From a checkpoint of a small transformer trained on Wikipedia.
Architecture: learned positions, no biases in attention or MLP, tied embeddings, capped logits.
Training: a variant of SOAP for these matrices, 254M tokens.
Each number is 500 + 25 x the weight over its row's rms, rounded and kept within 0 to 999. Layers, rows and columns count from 0. Numbers have three digits each. The size before them is the row's rms in percent of the matrix's.

# layer 12 MLP down (transposed), 896x224, rms 0.13, rows 520-641, columns 0-55
099:482503511501509501486495444524510479502498491497476487456532501452454477554474517481542506490471503494515506493467531468518488504507531502509478477512543536510517543510
096:522503502541549510460503457489518516511477489504489526490455451454513483472499471478524496505515489502494569482500501537516523488498522458506499483473522529492510481491
097:504510504488501488502478475509513513455499541518528504487473506509418482461510485521502517468442472506480482488493505490501501536525469509522469503526531507480494506488
095:525504506540537492516504528497475496483486465460448508503484512477497449501474511519484498522503515483474530490500501526511540494539495450507481547509482491483517503516
103:469468457458481492516519515512532474510518527563495561475491524487535478512525498471515494487534491502501506513493471482510505479486503507496453492453482515490470481505
093:482563488539559482514460517486491494492475500499507501511491501494479474526431512524505483534486496521532526496545506492501489488451511496527505509499489529435457443490
099:524468501502497494523501506514512496506469494521479481551518492539530496532477516491523508533542493511485466494468504541507472484517479500515506515498478531503527514540
113:500502460566502504466491490567501464508520528508471527554477524466521534496480483475495516491518507515461489504521499514505477509515472511473519498519485531504455450489
088:512431528540471505496478512501506516468452497521479551485546511503499532502477507500443555512486511474500540540512520483560513477501533486503484489493505581485518522503
111:441452477492486535507507502517493488515479504493490501510499467558484484531453511492491468467507512516515495522480493556508518519500490523548514494539533528451498474528
097:495479473508467532501493517447463509535555493526525502479481513502471477500504496505462499526511477528496543464445522511503515509498538569485470488522511471518549543490
097:520519510480495486447501523556460515502520504542510486496504485523490473527456460522492484467504506474506509442483532511513518488478478550504477541524534482517500505479
083:490566547563532465511538486491536495506505518544528517531512482528472543465491496571512515564493512489519504508498516484474504522513512500539549475476503513507508520492
090:471506465482502510473500498477463554459504511506520497499484487492502504522517536522536517541511467511480507486517473494487492482472511492495503486468475465546530485543
093:461498524526433475490528493540502492453491501496546485476527514513493504487490476537461491484481559490498499522518517489493495471510481501491523516510474495492472463524
097:439446472501515514515483495505527503493480491483518494488502493478491498511476476535514458496478510533508498501478531519491470465534519510572516540484504501530524500532
094:498517516483512482521495447488488504505523509499466507502501557505507519496489481530505530498475479505516461489466470538498530500492484486485512532522450512533508524528
097:492480465487505477485519464518504496505489516481502492487497489486524494533512460502509514499488516521441464473447467521494547471449519536503553505467529509515542457474
108:481453449494495493483540497469480494532498496540473476499525463482483514505497490447510529482456482501505512524482503501509528542452515457517486485475441500508484471477
104:519432517482477475523509497498477504508483489507498522521497519491505499505514495453503492503503528454469495483479544528508509461475527513536492493533506470492483528493
098:489502506508527510546528514499508516504527512486452498548541496463527512511549494522489501502509459528507521466496479515507472518483506486519506535447463512516506491511
106:546469473502487529499503513512510539457515509492481487457508517517504501507510531464486479471492552481480498495492474506507515518472502477544496544531525551505463517508
088:486551472493503539477519490471488537535514536487546462541527477485544515501459480469553468542519522474516505481465533511508523485477474513496518530489463517515513460512
102:549514473467512502491474506501540494526497508528517498472523513475473514544530520512531541561467513474542489537500484492478493492521527511488459503537551483496503516494
094:504587515513517524492515458526547475490471518482517493458496530469485508479557530464506523510527478525473495521486463485504492488492459494483527499496515467497517527496
098:506489516487480517493496503489503491500507525479505493474557493505477481505530513469509494478526470487521537533501501502524491444493506513503501538497499503539466489491
101:544499522469534466523515547504541511515510506445497492498505518495504508510508498478542542555491500528495443504477520488500515537512482530538561549507482495482464541505
087:512459512436510522484509495485499491500531544505525477497501490506499465493510463475510502498517496467471505521490507496492526464525496501513537505530497498508543551484
097:444501444502473491507481503461450518519500497512472524519498491518483486500483440442470453487549510494504476492521478520507525463521478487493470495503501523474486458465
101:473490471484483554454502503504475521499446484457511465498528468527504441464478471548499508524491502523475481483524467506493513504476479536510509506522535472541515518502
109:459446479496493489485530506477489501445532521510514481507471506514508500504545514512506500499470516534496493540482519549493485512484491486487477481486522542519446480496
094:502494467538514487425466502484490515538497476493494511502488487507486490534539513475521501519491467502548481517507495505486530524541477545519533512528496508526476500483
095:524481517485498526469499542480506508506506498456482508508494505519463511498494525500488513520526476483535473516492515482526473546467507505464500491523464528500484502518
100:511457473494508479539522513491499533473484482456507513489519477532519492506459514498495494483531516500514485488533538524465464507504446501490513478552528512470536491485
098:489493515501477481515495494534466454446465543539482493501491555512520491466502506534517503500464506459482488546495495466464456503487462541469505518498498541484504468484
100:495518533458457541505518505467533527498482506491510494467538526470525516504506457507509505534502503524503465460470501502464529504491536524520486503534498489497512537487
102:518499485516480502467469512538525469517511483482504542481505498510520562547495526498497543502505522485458470528460527511541456495478459480499497486527551480505503459504
106:480430503548526498489466552507524513539492512468547508511476483504487484460519515481495482475577506485537541480501469534522478500533485479498501478528520478545521507459
093:517561509503480489454466502470428471486498485512491483483548490496525474516534502538520496487489513497464495536491526469462558508470479469500457527514506523459473526480
094:496511488495489506523490562507498492484491517486523449457518506463456499483507493543451451512485464532524474506525523479495497471524513548466521482475532533504508572493
107:489472468481578521528493496510557523555498536546493501478475510525515527532513527509506487499536528492501541475515543521468472531518509514478485508522494506500513498483
093:566529462469496564526495506498545513466532504518463459501488556543514497487477520483531479484494483485505481499496480525496477497513552499504513504495532502483533501498
088:474487512509501487513476502519525499528496521474553460487474515459484492475496487477490507538505498543475518494483470472489473515447498501537558497505468533493498560507
103:513500542484498480540491538493490467537446510495462471513472469528481489503456539541506495527488480455502494520511527523483466522508481476471526517530536466512521496515
102:536489505513481504499507472501474516443501479485485510498486508492517490475531504502445503471489557499542469516502506462455473522500513529502502510472480530516519470520
095:503529472498487519496488510501498480490515482518474538474516525497440529482498533454543530474469482456449475466562482489506481477513523546476506497507452485539477543498
093:487528514488463489483463472482478520471482512514503483495488512555493502523517449488523546530507531495488452480496469528452485529468536455538480492493535456470511517501
096:500532533508488493551506475518476522479527457507521450538501525522503521475457517502524454474477548485510493497500513520518474546490488490512482488507567473522540522472
103:483489509475483486506473513511516464497497474485482491532498494492500468465494496488525489503482545499494471475468527478497465507504570495484485536478531480512471473520
098:497486483472526502487485569496500541501501476546511461502470464518508455484507528557513475491495478551489500500490502523485503494425508510521511531487506458449542508478
091:444489499474521478494491491463503533484510524486490486543506503546492517448499513494475515485491476486495506485522515521508510493538503516522503504500534525528477530488
090:486544502491529533500537446489494514536505489477513458478503563479498517504547503527487511536469483524509497519487501495539492501496499497546511513508463502498460506490
091:514513520458537496474481475443495527476495485507465526517542503486506496527522487531513473494540508451490477539493540528478482494509433512466498437487468513517467545501
094:496496508483511494501501569550503488487525528495471523472474500474502482533470495505519496470453508521510503500529434490514477490526564492499488499479488509503496524507
095:523538507541502500480482483465520489521537529500487528516461525558446473483478508516497476497442509515552516486497492484471530570454501472490465531496541481502483511479
102:511506545497542494503495504501503499462517456526491485470525491475539492514506510501484511504556516495470461535501511472495485513498503492524505504493515448533560481461
111:547503482497469483478495495509492515470482467493525445479555464466467499522501461564521513505478495475561467506520504466491558495475507491482504496492504515530484467459
092:468447488499473500501514492511501522543514536490455520492507493523482523483506452495488498482519513549499533526515462505524525493534484495531481493473522502543519526486
105:484510475476454496507511507519506469485513511506519491511478543496469519524498460493528525528494510557475524550502508502507496495482483458513515501494483532527481493535
105:525489509502515462531501512507494508499459499446544539484539480527488502483513496514515490502482457518500500497514473472512489486501465503513543481477487476474535507523
091:495515530501518520509520501516510514481483471490493511510544510477523521468494518487518477471490495528532518499516504485473488477533489479563522538456485527476485468553
100:501556488486495508514509486463448497505469487498528514502510522524467509494505493513485508515494548481501495467503547536474476470485485523508542534501515470506513513479
094:508474536522527505498472532524508481529474535471492523507505490499473533514507535543506488500475500511522484511506531496466469501523486505515548473475489505549532496498
097:531503537476516521472527511483533506494489526486467490496486450518455546474502495473499481459477528517485526482503508515538533521506501501520534505488518514487500505487
118:490490531532513501491492472528489521493494510474499483535482495479497463521510478460545502496521529550550489464490497474492461460553515498484508551496501521512501537490
095:493516483488502488517541518501467487516466507504501502509538457530516514496487489495501475459489451517467524490536532479505470502469459460509497523485519502445525534497
124:450537561475484492431497517500498492514516498519493533539461487485473514494483515496493483510487561525534489498542489467493492522521510492495513488503554503499504527509
097:466484522488483499482511474509501532480511509560487492500507496512475464461518513528443529549526509511455500517534509490502480517478506520514501496523515514481514452493
101:538525481535492466518487487470526502457522467532480484512484518467448483534479466460497543480537524528463471494505472531527511465530483500501503475500501482531546482503
097:470509515516524470505487512447580468495541489472502533524510508491501517518485464484496508556506486507468530557489505520504535497530511515508502534486515492543477510519
113:508502522475501500523536502480516544498470477526514522514501484496469457477483504544521531536474495549480507469505456514499466549463507480517466516503544485479511532473
093:506432511509512548498509489486509528533531509496519487486507506482504516526503523490510501526497492464514511471487523488460506539475516543536465515521524508513539545466
095:557471483511510480514490503508475472549455483552507520497473531485483526479454462498486498468498458529531515498476494487486492487457497505487453498526507502465493499498
098:499552489521518459477494516503481454489518500489468516465531502502506574487555460486501517460467484521520491523499471482474532502516491519504535501492523458475506466548
087:528492469528508530517499494474466550550485503527549502518521515485456489494507540524528477476512516494545474496471465501477526556517464490468533488482519512496494472499
088:471520503520483435449477519505494529503508484523473522512531497563498495502491475483502467502536444506501505488474500477501480506490510500488497507535480524553477477505
102:489481521462442511541519458490512482477503491501515478507498546488512510485512497519489477482474506520491490489465450468531488491525491483487477489522483485500478499475
097:545476560524503514494529434517450473516515513477489469465494499520478520480486461536480523463542495528514486485500483534543509480501505501421505508509470464482475478502
101:497537531489489542548510515532486500522464495512472478462506486482509507536523543520479470505486473526536538507481520509547505529470507499515525520502480471542508492491
092:543461487467532526490510496482463467504513518497550495466551514513506484514528545487518519519506503496581539450527488524497538481527481523481508518476489500500508487473
094:530528507515509471528514503476470475523513482524516518489494482549504504489445456477490506473503511484525450517478522492503484503520477510469482474504476536515523475496
090:489512499524527469517491456538447520557492545484507477517503473463507549511499518505514490490513509465514534499484510532505495486468500471511508513514498536513488479490
095:503538508474540447473506523506469497525476507484497499513518517525520502501511496444506517496501494517499483543529510490502492526465497492513471479492510488490471545472
101:498483443519510502466496502543478486481464449484518503552502483481471550481505472496557523486485468505510542488531494515524459515508457486513511510527533468441511521494
107:461512448514490500486477533494503513469505497529501529466485471488509487557504498507507463499493527454484497479466503484517489504474471496524463507489468535522503519488
098:516514481541501550506483521515493523475484481470536513530461522493502474534476502481508444477486493486503499517472542471499484504502521465509499497478533504549550510509
104:496437508487529477536543484459528499487479521468473474535510499491503440512493468495512496515504478472487510515491489509518562490454474497534530466517556545476524513524
108:474456505504465472486488474523485552453462506524480536497482573507499485494494520511490466504498486499511488507524498511526526477468531465544507486481461485501524480456
092:490489513520507482531494540543485449493569470541528495507518498487475551537502516476528458499464508500503499514457487527551497498495503484493518478470526486498468538500
104:514546474493502492523524497554481467506491537504520529518477494481488487497519479492501501538493528413515494511458510495497501494507469490519496456489482478520454463526
102:458450484495473475509520534542495504436486490520507473506484538525450512489495516478492512513500459502483506489513493513548505473516504524513527526483504526532484484524
096:476483515524494467500472469503466520481451499512479538483485513482523475488512523506486514527516528485561521503493485472527501472525509507528492546513493504511491536479
088:581468448516501475505491454520522483503502517467496539477489443488445523467452487509526494518487476459508485492489482511460476515515465466457497552478499504490510501511
093:469480531461496492495463504478492536493491503538501447516501495504487517513498490495503511528464492486529533479514463492538540490482477497559507537468523505495459554505
096:510530512525517438508545528454483513483514499496482471472473528458514456493513473537539508444537547470501453533507479548515475507498482530480497519535492516522497486516
099:497526457507501493488508530517509541489459477522510509475507538470525494478526498474491538470495462488471498491483498509517478481500466532563473476485478537503517496506
090:508506515486436503480488514463538473535462457539490471458551512440448515507472490514459493488514479527518471500506474515473433516535493530509499468509508477545538520474
103:497503509533489564490478521528506484537516461503466487528487494566482508534520469497502494427515512497520470514516482504481509465457531502522505494533487545493478489493
098:481535509448496528543512534477521509452481489503508497514469517514503538494493494501486500482507448561471493480457515514532495478518513523490508457509487498489507500517
097:489506467478512516469527513464473525489486473486520511481488477478553449517468475482513511562491497506507508498487499553524474520505510535470496496507520516466477520489
098:476512529482471481467472494496531473512521538470482523490481530473503509524474517502525511456478484519467482521514493494481492503481502492493517442536465491545465476471
097:484502505519493516526531454503504508462499502491481520503533464454492515522492468491460532488547550461499503530493473483499499500488482474527529520500507426501494525482
098:485462528501533485478455483484509496512494530474499500489507493496518496514537482463517497515518524436479460519525490514487450474490520484534471473526503516551494441458
100:474463495524497486529504515479563502451528485517491475469537487477529502504526525536502496584498472536516506507469500495511513550485466542491514485502523536514489514485
099:515531511482493500502511527521527493521494523563456500527488518502521490522500520464512499490540490473504505512527506481529528522478493482518537489528512534490463467478
124:475485410532514534506517431505509514501476502471544542507505461509490485536525484467494444506511456549500523508537508498488506505494488505479539484512485475495502507491
090:496574535559498542488507542468530529485518525502518483493461485501536482482469490528475480489494476527510495511504504483505501478519535506426533495483519444480493537520
099:509504490498465537487519511473494510490472517516511488517507505520533501482497496480525486475476518494491468559494550434506514556542501500496507529494509482479486479455
104:499466469503518500479478506503484523466480459553477476484504504492470489482462476501527470549475495470526569498516473498492524480478513537581498478512501489511471527474
088:488509529526501481494470501498475537508500479490487522507483512469478501518494468482507477517505518486506479508556477519517530511553540500535498538483473522479530534496
092:563504464471483508483482520528490565483497467506540543521499534494510486518489475510467445510466485477520513523496530482568490482505489493514509502488488518545506526535
094:524518507450502528479502491518513529478476472512487504561509483510509494509509548540483500515508498500509520530522536504507524520488519488517511490542512530506526527481
108:501514496484477498494476519519505465516519507513495517455503452538496535477508517501502502494501479538495516526501520473501458534450504513488476479479460522513499523483
101:526509485524549499516534495507499547511488526524518509487525496528504511527543497487520507492482434511505485505521434528491500478477493504494500474531472484523517503461
106:473473455461540489492510488503504483561489555477494503531498511558546465490540472495521464501522496549534526525501459495512530537515488529518504486475521482517490479554
090:516505478515492476487457483533482487506486448492453490501529505478464477488478503498465516512509531481500504473500463485504481470505477523532537488496484443529501459500
104:483453482466460510501474517511491504505522519527492477497540535478504500481539473487477509528515504515520457500503477479472493530507456478492513491501482505525517467527
106:543599491475501486522479507538498483469479482517540485496442480480463511538503539494486525493484482512522509501488473515525469503477475535494535486492481488466498503537
093:490532521499494478471527540492505525512539522501514525518484519500493501502528532485480515500473495515505453522502522537499503478532496490544502489480532487455462511547
091:515452481551476534495543515461529535499479567523493507521513508509550511472538465536497508530480493479482472502527489519494468491468475461521516502448507515456489500500
095:487520492543532525494497487534512477518454498462510521496465516490476496505503462432558480528513499490483478515535515498531498518519502519465552518501474473543498479465
087:500510557509503529478495487503541486438514485468508495474496519494490508487536488480510477513507507504490497489481497499483469519527474489502485515530501505501489533540
# layer 12 MLP up, 896x224, rms 0.114, rows 521-642, columns 0-55
085:533476499495458508479462493504468486537496429502497510493513487559503499546457527519483530518505474491511473513486506536503529476533494451496510484507538472483479505548
099:463488497478541482492501483455527501489496512479490481497487496499504494486509509460492520483518538525521467485493509502446508519481470435492514523481572519525483506561
099:507509493483501508520482493519491503510499528496507494481507508484518529533527514531481545461529498515491479512489522502564479534504477527499507536463517438496496507502
093:483570501413474469522536520512516482506511518504456547545479500525453455536509484490517503494497476476497468472484545475486500485473480491540506519487443513484495515451
102:517534459451487504499533488464471532507494465526513555458482524484521525497486472507492517500512483484482526495483485480535545528499483516524443515471512471482452506476
102:519490502503534499487493506508469524471552532493565525507497513513500475450517439485488486491486510498536528532506528490485537520491511493550486475486489458504545488461
112:502496451513499467487547512518522467486530530509500498512464531477510534497502453526524458493505507553490483514509479511494462486517451513507530495490536508476482498506
098:480500496518540536491479524505478463497497465483470470534444516502511504496466532494505429497534496504438485521532524497494475480523485524458577500515452475517518508522
105:490487545507530492494506476514465486456517476493483536516524524487465504557492521479503528553500488489542523472487507497474512491455482493555516460496516515495517473523
094:531535523532487471518504480508513476459483514494510503517513474496459476503482523472502490492478462513536462484479540537525510492510507454467478512503488491475457478498
099:540454507500501506507517417432477500506507537554486483515526496475498470519509517455514497490495508521508540518461478532525535493466477496521481529501495503502491505524
100:494505498530483493479507501501503493508480500514493497534476449544506531466533501485502515496540502484497502495526551490499479472488535492502488537522489476487511547458
091:476508504527479506466488466479481509451464518498502513511456495536530518478521510484538482489500521464488449501492489529489518546526521513533491471467508500414493464475
099:449513505503531451502520544518503502479505539492435474479554535480517471518488448499484530547527498460484476450489475491472488495504533526509503501514508484460494516505
106:473502493511493477508474473499492479516460523540511502504495473544456502495568518500479519519469529478473526528511445490482436481506499511558499491464537514451508460516
095:505470465500486447496484517462481522463516561486490531510503497502497525497504469513507483484504499499528536507500537499473541467532477504480471546468488463480474500465
092:523526481512465504501480518503492486473495486492538548510493462503495527506483549485483505513562503522552502463465487517490464505475495504545464534539483498507506508493
106:468464492508506478495483518477479561472491524558531530503450485523459528515495480463513534524534521508482560491460484471529488508495495465473487500536507548493516505484
094:492495478483538509460496477486500487537518519469539491502509519523490497519472521479514524504478505538506481521473508505503515523550502526456508489453497541458511512491
099:484481499482531527508535461509510536473487486538554448504493517519516466454514449486510527503470477505511512519507467540459500464491500487483495538506509528480499523483
100:494490480485548489513522524555483505542487508501474467485541503491478531494463506501481513498479454495469510493501496475492514522535519520486508519478500507507514472473
097:478547499512453465504522490491466456508474516502514497519495530541477496495525575500478506506465500502473482512477485490463512446482485525458469520463536488497524546500
109:512481500501465511496477528540457534481475528516486520532550506503510504470501482468509486548546506478493521459483516491438531494478531531508504509492499509519509487515
099:481516458542483533546504533495547469552488495512486484534537515520524504509478519563491518509533482514516524467490446497509544539500490462502482515464520541470515476473
095:513527506562532512505531495512506522526554519442486488476456513536456541508456490481473496486477493467498543513468488508513462492472502495487508559530542503536501531496
093:496493488493477492537530509539521482484473511542524522550500495572517480517516488521494536527491461468517479481501476483482525504504519451514514511537495476490539473535
089:524524479496509497487520481532541511491513483539488523448502465516535549488496518504510521543476527492471508494494511500453485486472435477481503491462516482452493565525
096:512493511462502503526515499482523482452477508533539480503484505483536520578496504503507469546457493520531514519506495501493551471484526475490496503558494508510550499495
100:526501529518501503481466497496523508472511532497475499499469504459494508522508518484487524483479504486537483464523504526516465526517499457494481517508501500483495463540
104:491505514475515477478514490470459496509510481502503520562493561445560496510524494476476500483508525486490528458462432524514473499459505509483487533508484475510497523536
094:476480537459523507482509504494509469506516550482505469438475504471502513503478565475520517542488500521516534495478492499518492542470470457482497476495458493490524526504
106:511470540513521481505513502509483489528449421510473492498482494530500497482491494486501497521526517504537539463466521488491504491529490505463467570464507485476531532492
095:461476515466515517482474532489504533535502473523491520515495483470462482513446524482548549494501482491497492470566466502521470524525510553506527511522490503477520488494
102:537492520474513536524524472533471503513546490521511513473514503500499471473529488510492505483484505521506529501505473488522514501498525537514484534474493530521467507460
104:463498474522530505464467483505510511485465537495498480576511492588477517557501473449514503516467535555519543552471506489511469519473485498562521514517530497498483491526
103:463500515493519552488503464512514531490521472500481514506500521484472481505504521467510526499484520491491479492559511528437521521480513506478488516491514501487464502519
090:537469465525480507519513495507438502511468486521448499542483480465488467526472522478507513507509513542451462474526502520513492486496532495510478513456518503516452514550
102:481487529556544501527496490550524506488518534471459505468516493485467542480498515491490489469551456508493538496507494502496507513486532507480551438488458459454506524446
102:487499497526511484485530480509480479525522510507516489529464534482573524482494509497530504482473502511478510495476509524466514524522499452501521493486472499469517452481
108:512462517466472502524524536515475483491499498521480487509500483480492516534466487494554484532527479496492523523517506544544498474540487521463498478514499521558478524501
093:511459505515505466495489522506461494487529563495501535490515489472484462507465514504477458509479518482540527511511511475498510509506490538498460533469463522518533517511
097:474513481497520483501475490493493485444510536505460467531500511508442497492496488490452477510473492494554550477535527454529504514527463514486515498491506491471448520549
109:490479524472498450512495490454456505516507476478540493487509531478504474553521500502506499503540470477505499475502521521483514503437474446485463514498524560527532549488
105:537538530495485503536531515514508467460553509524493499506467474466471493480503472496474537466484489503502559496479439503464497500547474518511495541475512521467496525489
106:506454504480507492497496502480476480476486511511485483556480515515499517529530481488474497455522475491508509529465508492510524487509482520503512540476508531526505534524
097:503525508528512494475475471452474498492504516457533462494468511536509479506506518507515537512470519508515514521463537513482492517533535485544425478457500509472500502526
102:540469496516495482550503466488484537497545444509535463530487507458540475477490523474520481495499500476505530491536500484480525502462495497521507464457486476489549453481
099:527484449473479431471507526498418490544505517529547523544492462517498493504495469511512493535496468483500490494514469509535496506493522479505506504505499471520502519572
101:505502538475472500521539495474546459476503531482520477519499510512526525532486547470528533492527519510485520512483488514487525471521486514488524498487500555489463504493
102:515488483501499503513542504458506464495464477460496488516480496470504500494502502528529529528493505496497500503444505520542532516511476486535498483526475488499487510497
101:473487467551517512487464513487450503497516502545493554521542477519494535520488544498530502555487480509516530512521507500486496490481503480506465499470513520481531501521
096:499494486459496492456513552481486444501509462519529488471492529515503452513490465484523499501484524509520546516487457455485468518540503501473478470491495523524528460490
098:507445498497523511505461414510497516478496518491511531518501511463533511506525498467461544441502491485458476494534479536538498486527521519458485524439506505489494533539
094:510502494524503521501517526491492494514504458511474513507511449457505506474500493523535566496514491467510475512509419512525526514489510516545479491447467483502530496500
102:511516485483523491494524533519479538508487486496521493513555498492490486479480509526484514524510522497522481517513531484522557511548444507526500506493504531483548553494
105:527486514459447556503492500520494531505530466493498452480485490510498479480482505480497543501496485500534480487471500475520521482501478426470489494486446511533522535488
093:472480564527491511473444501520513526499498506549487452551507486524511489488479451500502448500547480479563510469477520500509496527516510495490519492521517463482511485454
100:491483511513496506545504494496503504568491501496510486541517504516533530528518549471494542492476483496509508470476506480525475514528505523504477450486546506473519514519
103:463531528469483524493484495469512518495555494486540520521520514513453481521513514487494501493469525491460535467450501534491491516467462535535499495475513473491518517473
096:484494477504515489459515513495433472478513469517482511449504516456499500498488516500530496500522508514495521523500557472529440531551524559542537493512541513493523455479
105:511493494482460523480451500516528494506536476512471492482530492482493478492515523482529513482513549511487498495500440515490491493564508447483548506492527458532485475507
098:490449516497527507485441505522460564491495525492461513515507509513504510480459487525485471519497556475480490447501549522512498497499523499486504528494494508496503509456
090:515491504495505509516514494474453503483524521478463481449479460500486526440489469498447521527468521447476528498491512506477478520488490521505471467482531448505485540446
102:486468542508501498522500488491463479513492497463506535509483532504485509488504473498506499508541514545499503494510509470485503485488483471501509505553520498489473530486
104:522475512489469506486452476479494495473510493484531489483501479499472514493505510467510501578532494462504535526496466510484513511512454517475547500454484518479452529436
101:513525553473506518520530522507522493516500464468477501519507515479517511449507470525469545514488475515491481484477553510481465518519518532517482480491522494531558472493
095:472525521527529519508496537477488499505491479506491453483460510532505485513452493478542561487509514448495505472544504530514450484519535512508474470469518532481486523520
112:542498500548485499507481484494491500508493497500502513456532558450510482485519487487537525547481543502507520527481523505522498489445469553502496518525462482478518513480
105:505498478491530496498489500517564457468512522487499494482489479528560465537513499462528490516480499464501449492467542487463488502506429476522520473470508507460507521501
103:457494517469531536532485541495482475512482514498448501504490503462491481464467493491538495530499474503447485544485462481506523508543500480509513522508503465539475483468
092:478489491488503493508503512498458537518495529477487503475496461512515492495533506466501502492523464501507517537527536528478471464520492547468508491469503538485494516527
090:511458484514545516538492492523486494488486497537509478506522462514464487501468499467523526540500516493478535533487490500539498493526453520505501511508457507526485507448
093:485533542542460491480513507448499473480485480487466547469506462489457546497533505482492559473472493498547507492502503516560485502503500505539522480522511492491500505530
094:490505481505494514490501474497485524475471468502524522517449499492479499472510501508495488478495469497497497557516503551500476470502524538512468506505497483458486550482
095:526489497478499489460452497527508475488499493524488518524519522550535500510505492500435500508481500507475521495483506505504448493510474520478520481561500509524507470486
100:495489505495469510550525500484493473473536496501529458518476452528510511502474503427478497466499462502529514481497490514490514485520483520475498512490496483526533480466
100:482507506464481497479512518512503508513506533495487456480506501456542508504476495455532496475517509493537521446489478480525531493470491474479512497462493487526519495511
101:518489515482514475488522512495530534488512534492461496465484484515516496457433486479505479530492489512508463524510489512512490492465505454518515497489495532443519505540
091:505444536503461502494493481513506494501509529472509479544499472523481504532520511507508491460535532515496510470507531519490513473476484478543517523500524495501479488548
098:487543475419473527500484532493459520498474515508542541488472466537507543498510547504480519456484491503489490472525520476541472482487501509469504484506474517483475541467
098:533510517445510503510509527512506495502508492523457495536472520491494495486471520498505516463480516536503541486488525495477474433535500487519534546485462496450438529501
095:517508488505498538480526494544487525483481496510521518517534484481501466537504487507503512489519483465436505484477497529504535498450480575509503497490482533488539507487
102:492496460516501476468445528518525496441533542455516533486495488459512539540508456480467548523489509512487495527497478492524496456500485501464521478485554489509492552515
103:482525472496539526538511487456447481482539498506475536511495507523476515529496528453512502506535482522516524507531499549506489531427499528543513475486483484474513500524
099:505498487473478461507496530455500521497518515503515460493530447496479458509504556467523469522518506435473487459520483487484573486506562501504491547486490490527512514490
099:489510516519516517486467507563494555527566507549495552529455509474459511545532522493536513511515457495493572520505533507454499521567475507528485500491477477509501495541
106:536513495537532523495454541503451509471441501520494518505519456500490519549518509487528481507501474509478502519491463464520503511520506482439535541479486492516483453532
100:562478498476488524472491465449546521510507502472488505487507504486474515503472498440446530527468466457506511485476556520494504542535469522493462521508475516485496517486
097:497566485526481463480537497529494522509464481494491558530475512465503471528466511512521502509503492483486487498538565504504498479508485478506510502483496497477511501471
103:498532518458519498500504501484485525548533508514531517542491497490509516543503494492520520494464496553542520501550465536471463512505475495522528444503517506480509517498
100:506484493524523503504508473513498504493570512503542548540501465510509484501497496464465477468536447480503484514511552498508487477534467514519508506506505511527476506481
092:463539518469475503534501500435500491514465489492533475518524581492486525532556489493476523524503523522523469527486493444508487497495507487527471508478528524494460537504
085:472498462541500455537497509528492505464471493501483539475428507489474501547476535484506516497454524488519502495470520508530562512497525517462524546515449491490509477493
096:525556480525516537479458524509504533476508537506540469537515457537509496487506527492518480464481470476513481520503535485493545498519518506499518530490469508499467511497
097:517497532501501512471521511495467499476476500500495490478530513491539487513485464489472513541493484512503482457425479507496524460552465462512569491466529513493502520499
096:518483549494471478533522518472515519495474507462430556555470488470463519514467498464480535499536516498477481512501515523490500492513471514507535546527557497500501514529
096:502500450473458566509512538517506467471501486496480537510541510537483492491473478501489478440531462435509488553531472480471509493526516485486502477502543497463461491544
098:512560488449539515496503469544504496475483515502479479512483489549491494458496480499527494506470487504489486528497481500472501499473536466531515497519462507529515432490
092:512507480517490507468501520456534536438513446513501505502507491501541541487501519534484504525530548500509555504480482499501471502520435484488531486499500457481509505496
097:487504476496446529530490504505492504525496467538482485488502491510468509479460505494517509494513486523491500477448491490496494505462522509544505516499533465461543514531
103:498455501493486468513476500494488490488525485490466479507517506495501506531521522504489514541498467519475472454495506475471463478496498460498503471507490533485466491570
093:480496476453501536485547508475509500487470534502524502492477507507517493502531461506527506497480482512501512517509468511503505471491495489503513520486484508473482505489
101:521513510487504543513452521460490470517503514533533510492528476517488512488549502468519512512491493542485469500500475468508528505483509473482527477507443476481488532520
098:502474552526520482470507497508523476482524499511521518443531476495502515438489496492504503501485507510491510470501514482455512550483454492506495475546517513532507453471
098:481495452508502539484521496527531464462534544496520526535541491486492533569458480494520506486479489504484502504515491523500499488523509486467477494511511489542484491485
099:538504530443483517483506526493475469478460505477504513501522489503548522491468528520511445538486512457556499517490512467475497509472497522499486512493460538496480519512
103:489488538522503466444535520477526478505472493507511544478484490505497493485462521479483513523522512494522539489521509508523507505490459485479499510496472478496481494503
097:465479542527509514529500508487550525443475504547520473491497519522507537477449491539490495460484479475515525482553506517493471513504504490511524463504490473521484515476
097:492476568488534533511504493516510506537545506470517500536509478504545526508505503477520478494506516472511478456502542524531459544465471511496509528485489476451479527490
095:501479493484500524513501508520496519501512503509465521534494541471469564513503493478471477454488546522512536567476513517509458541500512514483505540495511533443504473505
103:494489477553483500508502534468475484461519489512496525503507552471483538443483495478469483483499476491487530478548490494434532540466485459525486469508508478449490520498
106:487489505493513472508522486456476462503534498484519530487472483494477522473466473492523488540496488514464477477486449484503513502458471541521464480446526505521497515538
103:507493475514491488495504490516519481553489473487437503518497491498539505511531501477556504521463460516544503521479520489550551488535473511503507467505495519536508497527
098:477508530518496464491484490457506524530504452527511511473497505514526515485523496518513488535489536453512462507421502459532465547521486509492498528527505503462498496500
089:476503509489541529487469509519519484537511524501447510517456478510476501469469512481475528498513494511520549508540515503483463499445481491508506479548507480493484494470
102:493527493506487501509509468480518519551505504505517495489477489481518514463511567458468510531475513445492522549535512513524520523468489489492469491527467529490485511457
090:498497528478522461550502479472480502479488451456521494522515500461505503485465494529508493482511517498534524497483529504511525486528528499505534481504443504480512484515
108:593468506490515471532524484507501488462542519502493482528516487480480477549468509505467520473482555509492478484502496495507492498510533520496434521500534513503483520456
107:460478476458511468486518506469455447510530559462498499499470509510504503516521507505475484465470515465477490492473545555503470497476465490488523511478491466496533501453
093:511491512496502513528497501530522546488521474457525496503505468528503496508497496489505499504465493508511497492520483525476467470528510507520438488484498495481429527511
101:476507519476535510434521487498514517469478473533480515490476435498519471522476479479492513503459505516506530516459486502467494487486504515516448499482455543480521498505
103:471516457492526522500492497526511497509495506524507464469515501467519579493509519494533466469485517525561519498497504476502503497478507504484488513481508477522528539493